Part of a small language model's weights.
Architecture: rotary positions, embeddings untied during training, normalized queries and keys, exclusive self-attention, value embeddings, hashed n-gram embeddings, short convolutions, capped logits.
Each number is 500 + 25 x the weight over its row's rms, rounded and kept within 0 to 999. Layers, rows and columns count from 0. Numbers have three digits each. The size before them is the row's rms in percent of the matrix's.

# layer 6 MLP up, 512x128, rms 0.113, rows 345-453, columns 0-127
105:479483464472487496504442487471522482493529480478482491506487539477467513484491498470528509473502506458527502532506520453525524505489517462519483494471532474542518491472528476452551499524512501474480438477493511487470483508440512545479494477513519518499532518510502486482520494474505470464519484460502534469489489424467521489523471526502507527471503519454473494506505462515491493494498
107:494528472456496470502520524545514442502510468515505486508437489528493499494497428489479473546518500477536516464483455517516504471494496499447481515511541502535516460502485524473502484521552520438536463467487507463538466524500505545497496493481517521506494497475454512506515482492505510482493486514495478491513484478543480513502525501513507465459522498486498532480518524527501489512531
100:474495483470514543490507514504516489512514506506503502499492526473455469514449513500519456477500565524482490504509518503539479508459465461485484493489513482529461497480557529483518523493567500507484522504513493481503494508517542491517480464541536484504538490477522510529442503502465517483498500454523516521542503479510484507518451468457487519530506546509497504541520526491487537527465
097:491490553513528510485511524494466497483497485460524515496505518480487535507481501467490493515539519449511528484462465451468508509457498493495549496506496515449458521493527524502511472469483490468494518530481560474480476510524532471536492526481484497468465527522506551474525484513508512476509538503485502516472531519468516476518492516531469512489510474481514515486491504530490418465475
102:507524462448505500532507507560511451465470501489537513515477533504512478472455438480481502407492487519505517495527480474510489460491504480509456504490495483512480510445493475473524476493476482529500482510501485445508515528470526482509484511496519508470536486507496479492501482471504516477476490487553508475484522508488480495505501503453501532510469503566483502532510513492510477523516
095:520495497537551481525501496497515475489520531512548483522481536479505520483467486498510487382494522503494521473514480535505495504483484468515505545523504499531497487505470494491526516471534487542496519470500506513523489541505525517457518518522489519510509512488553520507496485519509485467501523520515452534526516474493479517471515521517485411484478515486488532483485505459509500505494
090:493511488456500501521462483497543488491555489466522529484495495531527504521543490475478495512491521526558522455470494499511484512510488515480461529475466497517505496512484484514523548514501515507468484497522483505545463492487498502513536487497515520519515490467461501532548486513521545508501488510525563492502531487479555468513535497560500509477449517509543503561485516486537499498489
093:473496497483493477452431549438523531508500533540472495505517464508477555484526523496491497501486502520485499472506498487491480513490542544512525520539530553483528466512512466456487489477479508528554516519505490524496457508478484483489473512486515485474525473513513549486485498535487518506497503524474502526480491453522501479465465507502553496498469537479501499509534525514482496476478
092:493521501518465501491530485493529459514492502498555499535486481499463491490519483470524500525554469520504455464468475496475517501491521524482495537508491507510486509517490552515465527479586491524481493529485512516548503522545490530500511512528498540515522508486490498505507473499547557547539517472494497498495563498479528493469510493496509483542492515509503462472476469489508529534497
097:500489507508520481501425483504519475491540494512511498496496523518477484502519532469542484528501485500472531501513552505456582503523515497485483506549502545456490478522520514517524466504502519493493473515535527530542548511544519486518475491490504501497512506455551528507482494493503495472523546496480492516499529465475476480540491473491480506489513514478475509480461476455464538493482
097:551482517487525477477478526509497506544541480496509493474502482535496511527462478542521517535513504540475503476497486494538489523459539486481485534524481541503566524508521485464490498504469520448502508487476529496478504533496489488490533475511506513501530482520536488482572529514493529493490495491503449505529507490532487526524505447503538514475498548508538504500465511518487453514468
101:491544464467496513480493528525509504505518486485485524517484482469488513497539547483513507531454507546462538521539541480495514508488483493517505509528528495466522496474484523500486478484460555505476496518554528503529497512490506505483468496484460497467501509463487450494462539528499514515479572537504560504467486529493486528471519514503493488487515501479511503464540548485504492528468
093:518503526523459523512509505454486509513557464518533477514476476513495486518481522521492475514468518436442473507495505477499535495498584452496460526499513507489532518500505494491492506502496481512515489500531504512505500500438531505492470504502496504492499518493518457518543476509466523518516474480512555503472487498496490552478446512528548483500486543541494479491480458523507512490515
104:473502459554476496491499507516500459515477496502545490530442505499514467510496495546493464505488492466468520489551462503492501543473503487458492519518524492499474529525506507515515508461452505482516447507525516508496460480508512511506527482469511432489481513495484446544471509500509537479444509475514471488514477472482545518494510493479547494508512533479512499494485518461482462521510
090:477506518486470501473501499524495481535521497486487484556493459509487495484497481477546499477450565518462502534504478403510487470482503514498510476528485505481515472455534522505466452497501500483497525524530497498439492495475503552477525518507496514512510504469468509462511512518515480495516495447500505520528494481495518496486472509487517536486491528513499529525507530502551536494542
102:500468480471463504516449478473465457478495528502536498527493514508453486513535494493498507500541496499475497497501473484496510529514483535489520518534511463479501462455545501506500544499463487524551506460507563495493486514445502478459517524513497504529530507508525526541505497521486487456434496490459490493499536482465490542512534505511511499492558482475484514509491478510490527488516
105:531481509494548502481448543494466554501496515551487480480450489472491562482476526518483522500519519496492495495498512485509479492508498478522491489476493499524505501521530507516537541496517522516499510506517568487484474495491473474489479503482501414493533519474511506514513441535543474504519515511496481517466504493480523475424508534494480493517511523492507523476507510508538534525485
096:502494515460561515513483488477515481491489491508496435500511501439503526492478508537469541487543433515523519459529534553507518507512479491479489512469468478499496460500496494495461489447470495512491516535493514524461486517498523512560508518533470517515535484487500501488493520514502501487507474501516520516485527449458533534450490474519545525507510521510473495527504511474510512503515
092:502519489461508491460509459489467522511509496515518518502519491486538549474512525551504527504507483492473515464507507448542549479529516480453494475508522493496484540493560483482516499509544512496501493529558489491511500530508490498503486567506513485454501500486510499526485528468473517527525450493496513507477570533502508499493479501495521516447522508475541540520526502502520520496475
097:433496493504443488493475478505483510508478534506447509455503542468508496487501476546542487477516522556517475448521520482482474470476497476499526512535476479513464513501525491484474503524490458496493501484504472518505501543516517543513506539512517489514474535491526475475478532528518480497509463461510488485525540505539498496484495451475512491530450482491549487532485498492497496495460
094:557516560488474541529508494527469514494520485511520511534486477477508508488525465448509500469492501495462494509490466470499480501490484489472498526521463500505507518523494502477522516485531531503514448444511535520463489483489522521522496507477545494498518496443546498483549474501470486514529455507509508472512522519441481501469509474530527511477530517515487459508549460506476519488488
106:487491501481492503490540509516490489516517505519512501493472500544530495490525485490491531477498518507488528459498545546503539496469549503510508489519530470465485521477489472482559501528508440515521520554514525534552433525476503551510500499468518511505496461513525547511478483480486511480515504511516483473545449504531492485452513520527482506499481461486491487461548516487509482513502
107:478544521472485495489450491509513541542495513516474500518527472475478475516506460539475527470524494517546501492513508505472500509489489452520494512462451505504529472479544493496564486492512509464482490515535491495486463522482544546493536499487523504465495499490504492488479483443470483520529485520506529498503507460527464513487467505521530475508484505480466497498539516463502507448557
113:480480520495468504504496463501473502481472522498540523531419511502504500496556522490504433485500496534441550450511506513509492511505484484528521527469470515480521490499489506513554477461510469505506537484490454490502491490514514499464528518465484501450517475531497469468502490521447491514534523500515504492489511516518486506490532480476458512543474472516504515535527496473467483510505
094:521503482540470473522497517494498504493500497472526540494498442505473519487522513542531500494520486467499509469541542520468477513475517496506504472470477532459470532505541486525503527493530478516508522511540494492501468543504481486533515505486490493483494513522526473513544477518489502491514471494561486495473506505475530506502415538478473447526468552546482499499500538508531488504483
104:487466490494542535470464481494457514468493515486501503496506522523486503480517515474501494462520465459448499524489499494484477513498507501526484511516506528495496489491515483490529489514505455490503514464481488507502523481525540494544483539457479468512519488510530524481523483535491452501498496486473532541535509498514460446514537519527498476572465537477537532504528510462537438479503
087:516515513522524473524507495523509522508529495564490509478472509523514553494482539549480495412474477524495479472487463471489450533482516525503518500542490440495521486474484507486479531509513462493524491538492499540464515467470495492471510495448494463471474480485465544518492491527530496500502489508507503516475502489506495489501485546476502487511498474469547525485530493507521499462496
090:503477466450500500520484557504508517492487475513451544491475517521512509501512535478539498498506502470501560496501491505477506425503514509457466529524487515536476486463478456545502494486455507500449480468581494484511502481498518530503485520496548492541496507516543474483495461507482529505481509514502532481494520538498497513517510520471518508474492488469498509486513508514518506527454
095:543488535503561504518495526497495485468483516530467494496532445524507518493466463499504515483554498552550495494465492528543516504506525493501519492510498463524529493500504517501499527532531524504489519510495517507497481470487522507537517489506490499479516519493473538542585524487526533505494511479518473479479511489532502507528503471493534467570504485538484512548541497515498520474512
104:485496494507522517517555455487463520555517545530526517520420496506547497462475490514536514528493547480484488455490522522496474511506487482519507525448488457518503546530505472491496495510527496462524507489536482510496490473507498491546506504511498511489519533504539510436492496557528507476494533497502501514480493531459485502503488503487499515481472505512528501497475535459529501537499
093:472517456504492485533493529466539497482499540489512527478499434510493480532509502523488513503506485552511510480515477525470526452487531536480457489522528538490519498471497555467475494483545441485493510526475510511494523492504495527502485526511520516522497478493485531494515510555524505460501452490507498508502510546502485460493492547489514466465502505481495491486512467522534468527437
099:493540519501443488487506544519505476533520492494539449507482485496478515463526489472506493465485466459472499492535474506468518450485516521495516530500480492478532487500485511494471489480518503481505426515486518480482463555510506542507475488518494486486496523521539488537563538484483536489529506521501488491494499455486497537503489536489473469469487498451492505479465504479545479480523
097:482547541526520523477451526514545476508506459458516459501496538488513461485480516525505483509475487482518503493431506521497523485508496481521455490543508500502470433475498486492482512515485499496508455504512491494486546504491489475494507475514440487495525469482479507461500497534491493508458524539497502449526481527497538463517478502474527495494479492542497503542537470510500501488548
100:501468458518521534488477527460464553518483524517489492470474465545509518480465509458504519504511518494516539489479485513521498507543507466533489484470493489469426483506503513521466533457485521489509486524525493519505489481514517524471452474515501495502514451533511491525475464508508523530494534487544577504503522516523494506488566486512507479511476506501510484496509486496526462480520
103:474496523464506491532479493487531509510531461499522531454459504508501510506543460510515478501503459545480503498499498523501474533551549499511468475487467469494447490466505525485515568514518527485511486533499504507495505468452485519460475533502500474501483490502505502476543494530519533504456521446455468498514544487498489492458494466492543505499488515525527499486525507459482488480497
100:513511546539462507512439502541519472482476473494542530501494498502460482445508525529519495505504489509494547481498482527550551472503519492470532487500504518486507492487472530514506503528447520512566502500535509482508504505489538509549480465472520463512491513477484509509488517496497515567469516485499518529504472469464517483511486501527529484515457506511501516526498504539479546476481
095:476500542499487474507499480492478502500544498474492476498521463540483514519459553462501515479527491524459482490521500485510540479488456518497512491512479482533503505510521544570486467479512529520500517502475542525529490447514529521474505504457509533543514484467538450472535483482484524510500520490527495508534523507462552535525491508494489505514517501500499519503495478477510459477439
090:480509496498500496482478524519519534487521502462514485526469534499505495470522484496463483492519473522476463486508478476488446516463452513476526528489472454536525521476499499482480498535431515493534499500508508516533502561480491488466511526469488507491492510499460512554517521447500526543453520477525525480484523465470521503477508507528521483556497540503487516496484453497514526526503
101:532508491513527540530482515530528512505540538495525535495487527525503520522495477508542526517475503488492499484505520505486478494457532462506473489475466536506461516485532500527502562477506501480516501481512446493484513523521510513501445515479500503520468455507486533527495518535479536478492493501531513475505528489550474538535494557490507482540453470479546522534489504496472452503478
097:502496480466508483510491501484513506486467524501449545511499490475523488462515532516514484476507524507481505496526516479501544484506487525492497481503521464526455510475525578493501497518515523468515485446506560479506484513446503539507523488496471476485545487457521442539488499501524500530530480506520523497515488517533529493507515499515443524493492487547470521520478545502543526491533
093:445501472494519521506487495452536473460553522499513513509485523578503504514508465522518504476514498514550555519502513532494465478485493510505505461551471510521486507516513515490499473491529503453490524463466519495536546554515491514484501500490503522528484484472423556514523516510480456504470517469493485494517487515526506504503495506499504461522488503530464528498508515506484493506490
109:439493491531475489458486486485520569479485485506510511488524489554465509488519503503560475470507484505491529474481487526488525530484493534506481526535470458484481479531520474485495507529491513492501459481487476545487485498478500519478520488528465515491522504490477528522522486513477511503490505481504458478481550469504507526459473552464499490505462485528542496531537492523556528509524
112:512479490481499510517481496513512500479491561504492475538466476524493496512428461500499512497494492487542502468496465541490461542529509497487516484502480499523526488464521536547497506523500520528500473490510463526484490479499538552477470496519509506464543504493496480521500481530513517475499497462502441501499496457455540510529496460450489500490505499468462514492472493505434546511487
096:508477521527486483490498465500543502536489487487549486453412537505509522499479559507458463484482502500494512514511504519531492470491536502480476442493526485506505506530468489524524525484510491496518493529511463518505481504512504504516501481491439481511522503511504492474491523502487505494457485516509506552516520463505430478477494522530451468517508545476509474509500465464476473505475
101:470468497498518517480520503516502504494519503501558476486483547507473489479505490522492484458463458491488462469451541529503512472503492509493521521502475507487501540458557493506514487530510530466459513492549497488518533491500516519504486486475471515465520495506481437465502483536509509439513496512533501501525520453471529495448452507510481494491471505510500506522550517527521473454508
101:553479502533482503523459481507521568520480504504510541522524514530511509502533472500514530505528495521470504473472522471518486519479539504484520466495517486489473523494515530509467515442485507483484488470481498519468517480541518497498515471469501487550460455512500467528493537518471480473537497482497487532482561537546488506494561508525508513506536520480509507485512493531534488520466
101:494499503485515479501523496479523468534517475471512497493516466524542474463538458531530503485462474520505512473546484532488475491484492517436480440431510530523491542505492506471507523495514475528508470508504488509455474507504516520526510488520503469529550483491498502477513498524489478482498561474470506466553505496479509532508506468479529480492504503510484509527502507540495471535445
093:470488483540473512460536466512499519489502529462542556539491476530500509513486493500505533520535500494527496495495487489497508522501462497495497493472456497528515460448525498500490483492514489510451533491498482488537528485462496495531519531502516497480538504497495448518494481496526527477553481531536472498468544529506519486463503477473534468530531518467478436498502464500454508477484
082:560470522486499491508485454520518521544507483459487498468479525481499522474484532531462502497476496529483533496501527498484496532459503525534511455508497479510475507472534453499458452486494530511517507514522514532570537545478492498499513506480494464492519500477492477482543521533497540500481500479512515507524497488526552528510529497459505516517481504451482504517503502491483525496430
089:517505535511473493514485500489567524513480477480529478487491486535529464457526500554485485538493449493492513513513510458492496499482512496472501524455479479515530527516513502464476483472489546465463487504518507500466470481522497518458480504507559521539508483484520495551498513503528450483474528523516498497514571494519522497505484510512506469533547509532485552505487497499510481497467
100:497482481507495513524502535477503546488468526488485476522470488510478453461515544513513503539518495531504491485532508534494527498487486503497505523496492525461454508471534552521510501525477478478488544485522507477511502514502497471506537496520525501505495489515506488566539513496508506506520518525500481492457512545506489520488500514499460478500515508581552573425482487478491523485503
108:460558510530538532456521498478527479525523480524529553466473492516453550521546485501512449501489510536493480468481490532509557489506505511513482493478516510471525494467512506452509502483523469517534481443493499506485490550456508535507507479527527512497506494489518505514557517498471474537511538492488538483510516479470532499523503486496521516514486498486523497509499509446508507512483
097:510476516481490544478524459487489506530492483518493514477539496515530504513506498558503501483516535485478491529503520459449452521500543477547479487485494500490518502514507525440512528461511471535514511478463475510513514543500490501488513527537518488493473476495473508475485592497499495449495520482526463473495522508511487501483477471515532511522496466472558484470515530487480487496522
113:471535503517534504535533489506486479534508540544496492495485529502510511523521525500514488547483523490496529459536516474483495465495527488470498464459479501544495493532481514514530523483522444520495500491477466547511487492519538524482500510455523502463519519464496521475512483517529502519460489507494496509519530486522480521501426530559482542506502540498508452550524510517485494523509
098:487497493541507518489496483490512509521543557448477499506469516515510496494501501486489506512537512490481461466532473499506496492497479464523520473543505525493472537499517545462496518480528470459472487460511491501476532534508485494452522531487547495524519479530487529551493535453508493482464526496466498523489477487518522506502489502525558530492456483524495488551453502506553489483482
100:516505514480498519536522515532470484480504505472512498453485526507482483500494461534455536509493469515505531487519550503507520504468496462424517493501480531516541499533521458501479468494504502491458506493528501498484523493476479503506557499535471484515497438485459491514524513534487499516543468505469448436478501522511528460482517506497532486472482521525486512555507495490501482496493
090:523510530471514462492533524470431488485499430491519531515502470488509517528527514509514513516494521459466499515534517479497475513477515470499525488557501480491502524500479521507502488482508465515543492511514533503471536502515485504510529505521523511506492538518478530475484582484521517523538527491513484504459506498505458542513508439514513500494495475541518468462502501516448494536488
099:479548504550490522491512492511514518509481507494523504499484480498520489468510497463497470519500543549499502462473560504510523481514503519486520481522444476512489524492458501449516444465479507494512510502506467533538515497512480575502513492503437490475487507518468483500505491496539487490529495514520536534524514480504492529456505448488514529515491539500541457497498516519465495455508
095:463499478477452457531473510532492505507518465489507508507504477546491468485477509472469458438537511522500495484507484447515487499456464476503473480506466515483490481484518475492535516482479520511489468525502511488520482476536494490471479467452496503481510485483467500470507491476505555474517484511510518502521478487496510530513556472479452512495505544534440509527507528531493493446506
098:493481502496491503473439520503548512513528474547510508515517491495477496450489498502480545491491448506544524487497534496498526490491511451532547506528497467503542511476492469480460476502531504524540501520527493500520513485494511491516454486510527545534471471468516468571501508526530518480487534494501455491491511461480495545492475510544532499520493468530488491528526518496480510500472
100:470522447492487493509498492480519513508528473492485491484474522497502532521489514499523499497542507485504547481470524503487508490481483489477475519536527501547524514493479474486508483482514500537487545487500504518581481451489505507505483556507520514534504461515465477553505467489513514487476530489511502460520534510504487452475479552514560521507521532518508448504529469550472500472504
099:476502500497495508537504481479540500512469521488507466454474523515494481478523489433522496472492434496508527451540520507490532513520469505495448523534493505503516531496507486500522467472513464538511478508526554519494501498518517518509504507528480477526469471525505482527514486454496548498494497494488531522518504442557513473506487525502435500480518491530501463491495470477482473508460
092:478453481493444511495477534534490522546503522459518480471461525493542512497482531499505530486485488485481528482473461495478459501496546491476484476525488505504484507519513507508509496538518545464467507470521519513468505512466493498514467506514535516485494508567500466506506469491533445508442469494515549510502550513487517484474490486525555522524481504515518471518471513517478519525489
116:493524476475476480510516528486521466521501527453516454489470536495469511515497547489525504460504493490535531475478532479517544508530496468563569503505468508479517498495506494491526480506497510494502505514482511483527465522493530470501490507468507485501478511511567480510493529462494503496480542481527528510479539466450497491463493520553492502497519523478492544446494499490494540532478
103:520521477558543512510459503495511495519453490552513477483483494502483492508505478539455523474514515497506480496534527529465508563474510480533570497499519481501542502511550455467500471523503466488526499470529479512457478453520510526490479517539462519498507517502518477526502497523447483495537523543496525501486513505498481483501499501500501460490483464505472515487498477498510487482451
101:559517471495495513504477462481508534463524539502470462498465491474490516489502527494486542470497490520526487485490556494490496551483496501495505488533513527522478483492514454490488487499507470474467518498525492519502535539513499441481489511477519455494460515479493501457539499491529478494551504451439547504484512523509503491530510513519463517523448515521509483473474495521508519548482
093:519507486494476490515502482543515462503494520512511509508459514527496515477508468464510523532503459525488498501489531523498482493507479478527532469481517505478527523546509540525537525500523513470495529492491517486470481508484496486538496515523448506535515463488455528499492531482517530482524468462459519463489478493586477437481516497477526479440491497520479510500548503493497503539533
091:468462545488527506531464520485502515465551483493520552517531518501502439518464469498501473511523511505481473494531476500483486471460550513483503513509513477494513495493483496511530566481486512536473504489512481486507497497507491474512501496501505488486503525521471541469529506495509475486468463530512494436462509491495542534466518506490459489490540484531511522470502507468458519542443
098:464494498501477476515476521471495500491490502522494568488527444528529509518486471505542505485507504453449534494502499461463532486465519515479501539537521536498459505520501514443504478496532520530533489476490461493498548505520541484534501528534499515523526532537489481487556473517505526519484531494479515469487539513513471510475513476474489545495517524504503502500529472490468489527488
105:518501505492542513474507504549485488494517533522493506487538494479472496503493530530498533525519484471506484492504500523488499475493501500500531487496510497502519518490481483467506543438497480514507527517472575492501544503448483493529481514512526501501482473491513490523515543522476503523505514469509556452476528493529504473540422429482531505500506510467498487523494534538535456476494
101:552512493496498485457508481540488503559466466501507525503499462509484545502508486481498467522512489505519517512518484486483511486496499489464475514504499467496512514503554501474482453562462502472489493429470541533543494480476520482511484491516483527524515484479486521522461456532511451496545517527478487477466495488527536464518527494496521540463493475518484482507525506500478510457506
097:506461480532517469476492538504500523477495489469506487483508545487497494452498491518527444501517468492517517473538466489498516480477502477504531481519508471523438485507456523478509476478487470501502533502489494519463525515513500518487513491537477497529510543456505483475524501531515466507467543489528492503465511517437512524466519488457536512509497519532509472471482513512573550477500
095:542463524525480515482476478462462513497494537474503524498463482512508520481527508468480452499477446540478463479499534520484563501515507497502511468527523441502465519513483494514495503509567490507502479514511474541516460476504556463465470512489489507489523506505499510517540479487492505470455463495501535485458483502481490458497529515480492514510522519467536509535509507499500465494520
100:481476489490462498520544488505473514554498486475511468494484540518518504479509499494484545462523499502462489461528503429494446503524475489509520467512514494499474530517498502499486517490500528519533443470443517484523506515501493497484535437480528432497520518507481484515514553498542498520490541478471464459505510493503508497471516490485498486488506502513529516509500436525482499498489
095:545503450509490533490474540521527516513492497513491484513486446514510524494515477460532544491503551489502499480512533497472488523515459504492488493519531447512507513511471519498493489454472515524493528544518477522492513503458497483507510494534473502566473510498522502470508508522496476490471489492500469471483525524457461505492513488522517485545454475512551468465506548488527510526557
095:534490537508512474479482507505438530463516541526518490488489492483468524484490465495511504520504475521477478468486540514489516523537559508483528471471491495528540496539487502545491467505515480521508475483484494501521543474471485518499550507539508439491501491472521504468471543523493472544522511524515531505488516513484515539512475464512490536523462514461497527450527517480494527511514
088:476504500470520475496533468455481504523536511523469477490466516498549489542506522518486506464503548514513517502460494530471523481520509509498479488523482504531456490523489554494459541461536511460507488480486510515489502483493505473550527467499516552503499471513501558526550532454505512483524517530499468485483517518534462468519495482512517498504480471459470536481487476518501528513506
104:470483510496475492479523499525491472509495493476462500508492519455506523498554532504471466499534535525550495498508533459490552494502526516495485542522542504495520527530533497509502495492486519504511442512527515498500533494451508530535479518465504486524529525505499523503523494509542481517532513505474505508493522494450453478497451492485541486516510559576511500482514537488480478485474
106:493474451472512483524506509456503501514503497469507502454476530460455475465517481511499483517503459502450472449508452520505432527507467514503480464527523485454493438512528484469486492484466491455496524478477529514528510504506496540555490485477522488495506494488513511445512469506513513498483506493510497483499508496484521489474535492450561495501471506489500499457481514516496515528499
100:479486547486507491531520520503513489519546470474536462516474516521479533548491515510504494501495500472535514454544471494467479485542524494481520487517526502513507498489539468493534526491521527501520550499525528541468511517461507493500518460497507478554475517548504471533508499486487499507452492487477520495524508504525533516501487468519528520466478580482498437477497503486508517521491
105:443528497509516509518470507468532484510514516497493541523489532502473508505491509509475480474466460492490465484533509463442508533503506463467477520481542518506535552463497543490516501446495494507495538502518475507495509482473516495529519459500545540457496546478522482483482526492494464512495519516538493473469507473544512493515534517482507506511477458515485561509496520488533486516466
103:503526503493459508519486508522507458537473546483526423527488512502537493475521509466499505511515515487492543472518499494560479487496525502490485507506476490472449469476484536558529477515473484497476490453504525490492519499522478518508482488491589506528490482481541486513498488532493540503474497495504538500501498465487522520469483494519539475545495499508528468481527471475520530512498
101:534493470506508506471460481491470498502457497488469481500497576534481526514530504521466473513492494500523530488451547549502522476533487494511560461472467482505477501493502512458499498489516529490495497512514457519487489451490503492540455529525497490534517504486498532522498487461534466496500527485557502492463525516455528506495486530464528501528483511481494482480510496493483559504487
093:522514522500523459514519518525473533493506502500513480493519513542481481493428464546529525491454512472532525470497474527496536472513508483519487465506456497432490470472499550545488519480491514528496493502509517532514453506537505489465530473538540480511483529500497508497519484521517472481457505514553474504525492552516523499471495494494449499501480501468497488505488503537476504473499
089:523501455477542466529523483502516506502540490521542457493497500523563513504502489514493498518503481480511501506527486497518506487491540544467479497523519475509492504526483519486507481487508459507526506520543504487469504535493493530491463524501466510488475497463451594475490475542518489489488489552517512535506480516556498495505466473531536511482485506503510487494550542535514491486466
081:542471517516457522485438502505521505478486531503497479487484481477548533509533535460464496514550459507467513539522503531533467511497511486442510465519523486520502516513484496481514513425503484498511527525502553524493524481520504508536502478480503472496515503456485537475492489511519512485524478518492486513480498530518511496532514463490531497504518497466506504466524496452489458540454
092:464516484523480535468496482462444542493434448523470482478487491506509486505488536476508464528532518483488471507476489513492472512471463499501501461504481514514516473496499529515491514508498507499500522490467503516571504475522457547573494508526504518497481486500524495480495545520511508433504492486532502495506531520525473502480489509496548511524485502517537483498521466517482494440506
105:479556504491508524526492488498494503500486493496566476538491515507478552494461504547499532519479469510497513463497540492541492522505470537509504491543482505492470492542545446536522449510475463496500493441445523485505475497513524486521518491515558506515501509516496513499495537488519478477501504516488547511508524513497500506478551515523502474508435473503485507471487491488506484515466
103:491476533543481517490467503526463521487492458532495525504509441469500488517477534502526517514519527490469503482495507494550498483495543494478491540535524486452533505490502513494506505511495521515523508462484537483506451535532474532538487501537486496510515489491535492464492555514488487490463536531509495528463499503577511457478485508491475526535503517447503479534505516521470521504506
101:500463491470447478526530484496501456469464491464521475545467496497517476465445494507495487482472543533497526525486496533495507519489551501485511489503533535521499485512510496488542518466496479458500519506469538512529516493444534486514474486475491532527504497513498512465460469507507483503507543531486466480495511517521514462549513522471507501477456524526528525471478475472507490463534
102:465521564495504541431490532506499511477499501523498483528505537554515520502500476512496516455514502489534510484484539514510514552557521506481533495522472506493516479520477504490531525495503444510492447487510461507498539469482519517466538467513517464474524532467486475521501493518468506486524514507527499517519485474510448500468499518525510488489472473460500497479477469481452483486484
113:539537503500519525502485537500522538502535507464491555494477518509531510483519487494507541483496487519470523495539495480456527523489487506520489531500479496473491544524530502520509507501509515546520469516506480507488560511493496468514507526509509522550499529444502473481506508464529479541477502535496510483454541509531481510481453488514519473467485531516523472560519476537471460506466
105:495568485472504496492507553498489522506563536503503523489492515546507539473505496448467487527530472467517498501483497538507499463494502492493541478492498510517488483500540517514539521489513493483491500505495504514516498471481498475560539508445470509520476509515502515444471504525517516504548526495550525549504508526516436510496495492520528472498497505506511497474562519501474531505519
094:480501463515522462490497474495498529520577507506536483485487497510480516491516499532492479455499462481482520494487510504513565502489536526460458499500516494553489436527501492525517527486480496471481481508476476511511449514535506472479496505452509484473500526545477484512514469456496486489532513533483525519505566477538501499491515524539487532501493532463485479473476522510507465491491
110:483522502486547532491497464495492538470512477527533520529485511496481507446471510517512476500477485461532542505474486489479467553503464568523524517467491460471499456474501515460482504522465526509499490507476500492521509498444527476493524508449519492501528487485492542521463489531503513530514490512521518509457492543511542490496511515472485472488506474453443490506511513484500498529486
091:503482526507503436500499500477517543505525502479504526488478539520523520490537495472495512469510453545476481518491538518518452467549507461503520511501481484544464493478479502515491507530537505489531505472492507480527555537489511502504513572446515483479507510506529529518508507460477496503480548541535478496515482523466505502537440506508497489521485498486499510504526484496541534488488
098:514475465507512514534526501501496494522517521511500507444494522513490482501508511467519514517511484517508503390502520509526488517487462543491531475477520488538493523491498521432530507449538507493508505483480465434528494515533522543507508533539508492532508490520511487486470508531521506490521488465493505473537474495505513493476474489529477530498528472496529496527501512532521462538476
097:488498498490504471470504508444536510491499501489484527515486477510505486523496476556468494508510521487514497502485462463474509532504533498491526467450491510501476515471527548504495521497492492475510489517476503531482498499498481493508538504515508526574481547502452506541509495496510417433534521477467516499506487488525493488518484484508513492471514525583454532490505536515503498491515
098:481501458501502521477519483481503498489517490502529463543458483502481501520548566504521496505551468472471488457476513508490491498468483489479487467501457461513463466451486467495491472494549515505493511514514482539509555512464465528529514481547500502500495496528524516506478510498501483524512502547520519494497457511491504498494539467476485486515528516505541484444539482510537454492494
107:524518509484437479507504479496475529494586553481515502448478471495500471472487500490497461492482469534534496482511500487477470490531488505479519534490541492491465506468471561502544477481526524479469479525497489486504531489458521459496514499537536493487481466543512505519474534508499520504481517484510499524499520527512500467471492511467478430464486531507507507483497489502500509471498
106:500537471474514465535504500544528469531500528499510496487465477496479517516534522507474517492481519468488456473465507483489485479534485559511519526505479506466507518483544545527544498476491541462512475506507461473510537549493514535513480512508471475513493502517522499492488458463520493513532502491460470485507554535462549510442493475509520499510517516520498520491520511509475522468463
101:541579496468482487514477567569534475472495507502495525463470494478525529481520509477478512502499478506477512484520492533525513521482516485502520482515519499486504518505497503472478443488485494484552527516494515473477501478521490517470509510540471533530508469512497502488524515477495487534515534514554499508480542449524475521498508506507474473482446511527532476491484475473491500456468
093:508523497477483489519501486508487455524489458514474492527511506521494528512501530460444527534499473523493506480498515503506500519462532546535511494486484525468502483494534495569527508491487469504508507497506540478473455497470519500525488486523469476498530494460501511485506506492543542436514460527499528521468463524573478479500464531448539481500527494509501485519520526502496481477526
103:486487498459552467519479527565502543509511533490533483496455523505487544495474495545495531493503473479498550507508503489543485532508480497506450511512468516549496440498548469498485513526501468509491483519556481498480513499479528526525494473520476522500524483504537523491496517508516519540531529480482525460489471476495508515505493524509490526543477527475508515504477539472495469532484
094:499487463511497469494483544477535535534508505508508467566485475498483546478466542489533471519500487517500524481470462481500494478495512445533541519511522456489492500494530500502451497448499498532547500460450517545526486519485491506484488493445473489534436495502511473523532498514538507475481505491480518488470474476509507485483520519512500484540485493476485494505471478494510531488486
094:439505511508482492515490487496492513492507464474448517488516521503513488476494486532500502434500528495500531534516556492458441489465539497478556469504480493500477522526484506544485497538447538494516475504502515495540494477510487497540529523477522502504488520486458525463522505478513474516514546518546482489509562486492487523499544469531488478492495502529518496499459500518505523524500
100:482482500518492482533532483474520503514510530460493481505483456524502487531429508493474488538500484500477480499488473533501456493504515502523510486501488504534530487467582538477509556530506525513496473465502505525545491505465529500465528482502496535519491432484478515501504510457479529520480494489519508500497513545508521506494468533506484555528482526522481526476488486548497489473525
090:546490546527498508479509508501485475520504560483510500536528514516480494519496526488483551496495506475476507530496561534486532521510495437495542508562531512476492485509456493494496492481536519503519472488486532513498496525539506523481506502484509457466506483484539497508511464521477490502514491572502533521482506479537509482544513466469520469524512493512500530491534473501520435501490
095:527486502450501479511496506460501473478513506493505498553509473493477548493478496484490501479531498514526494549515517490476513496520544495492493530565521488564489498469469515520500533512479487480467501453500511501515499475443550499476522539487498515525500506456471530493521512447502535493516516531503499536509491484513517493494493512514532451540515515472483515549573505470509516493503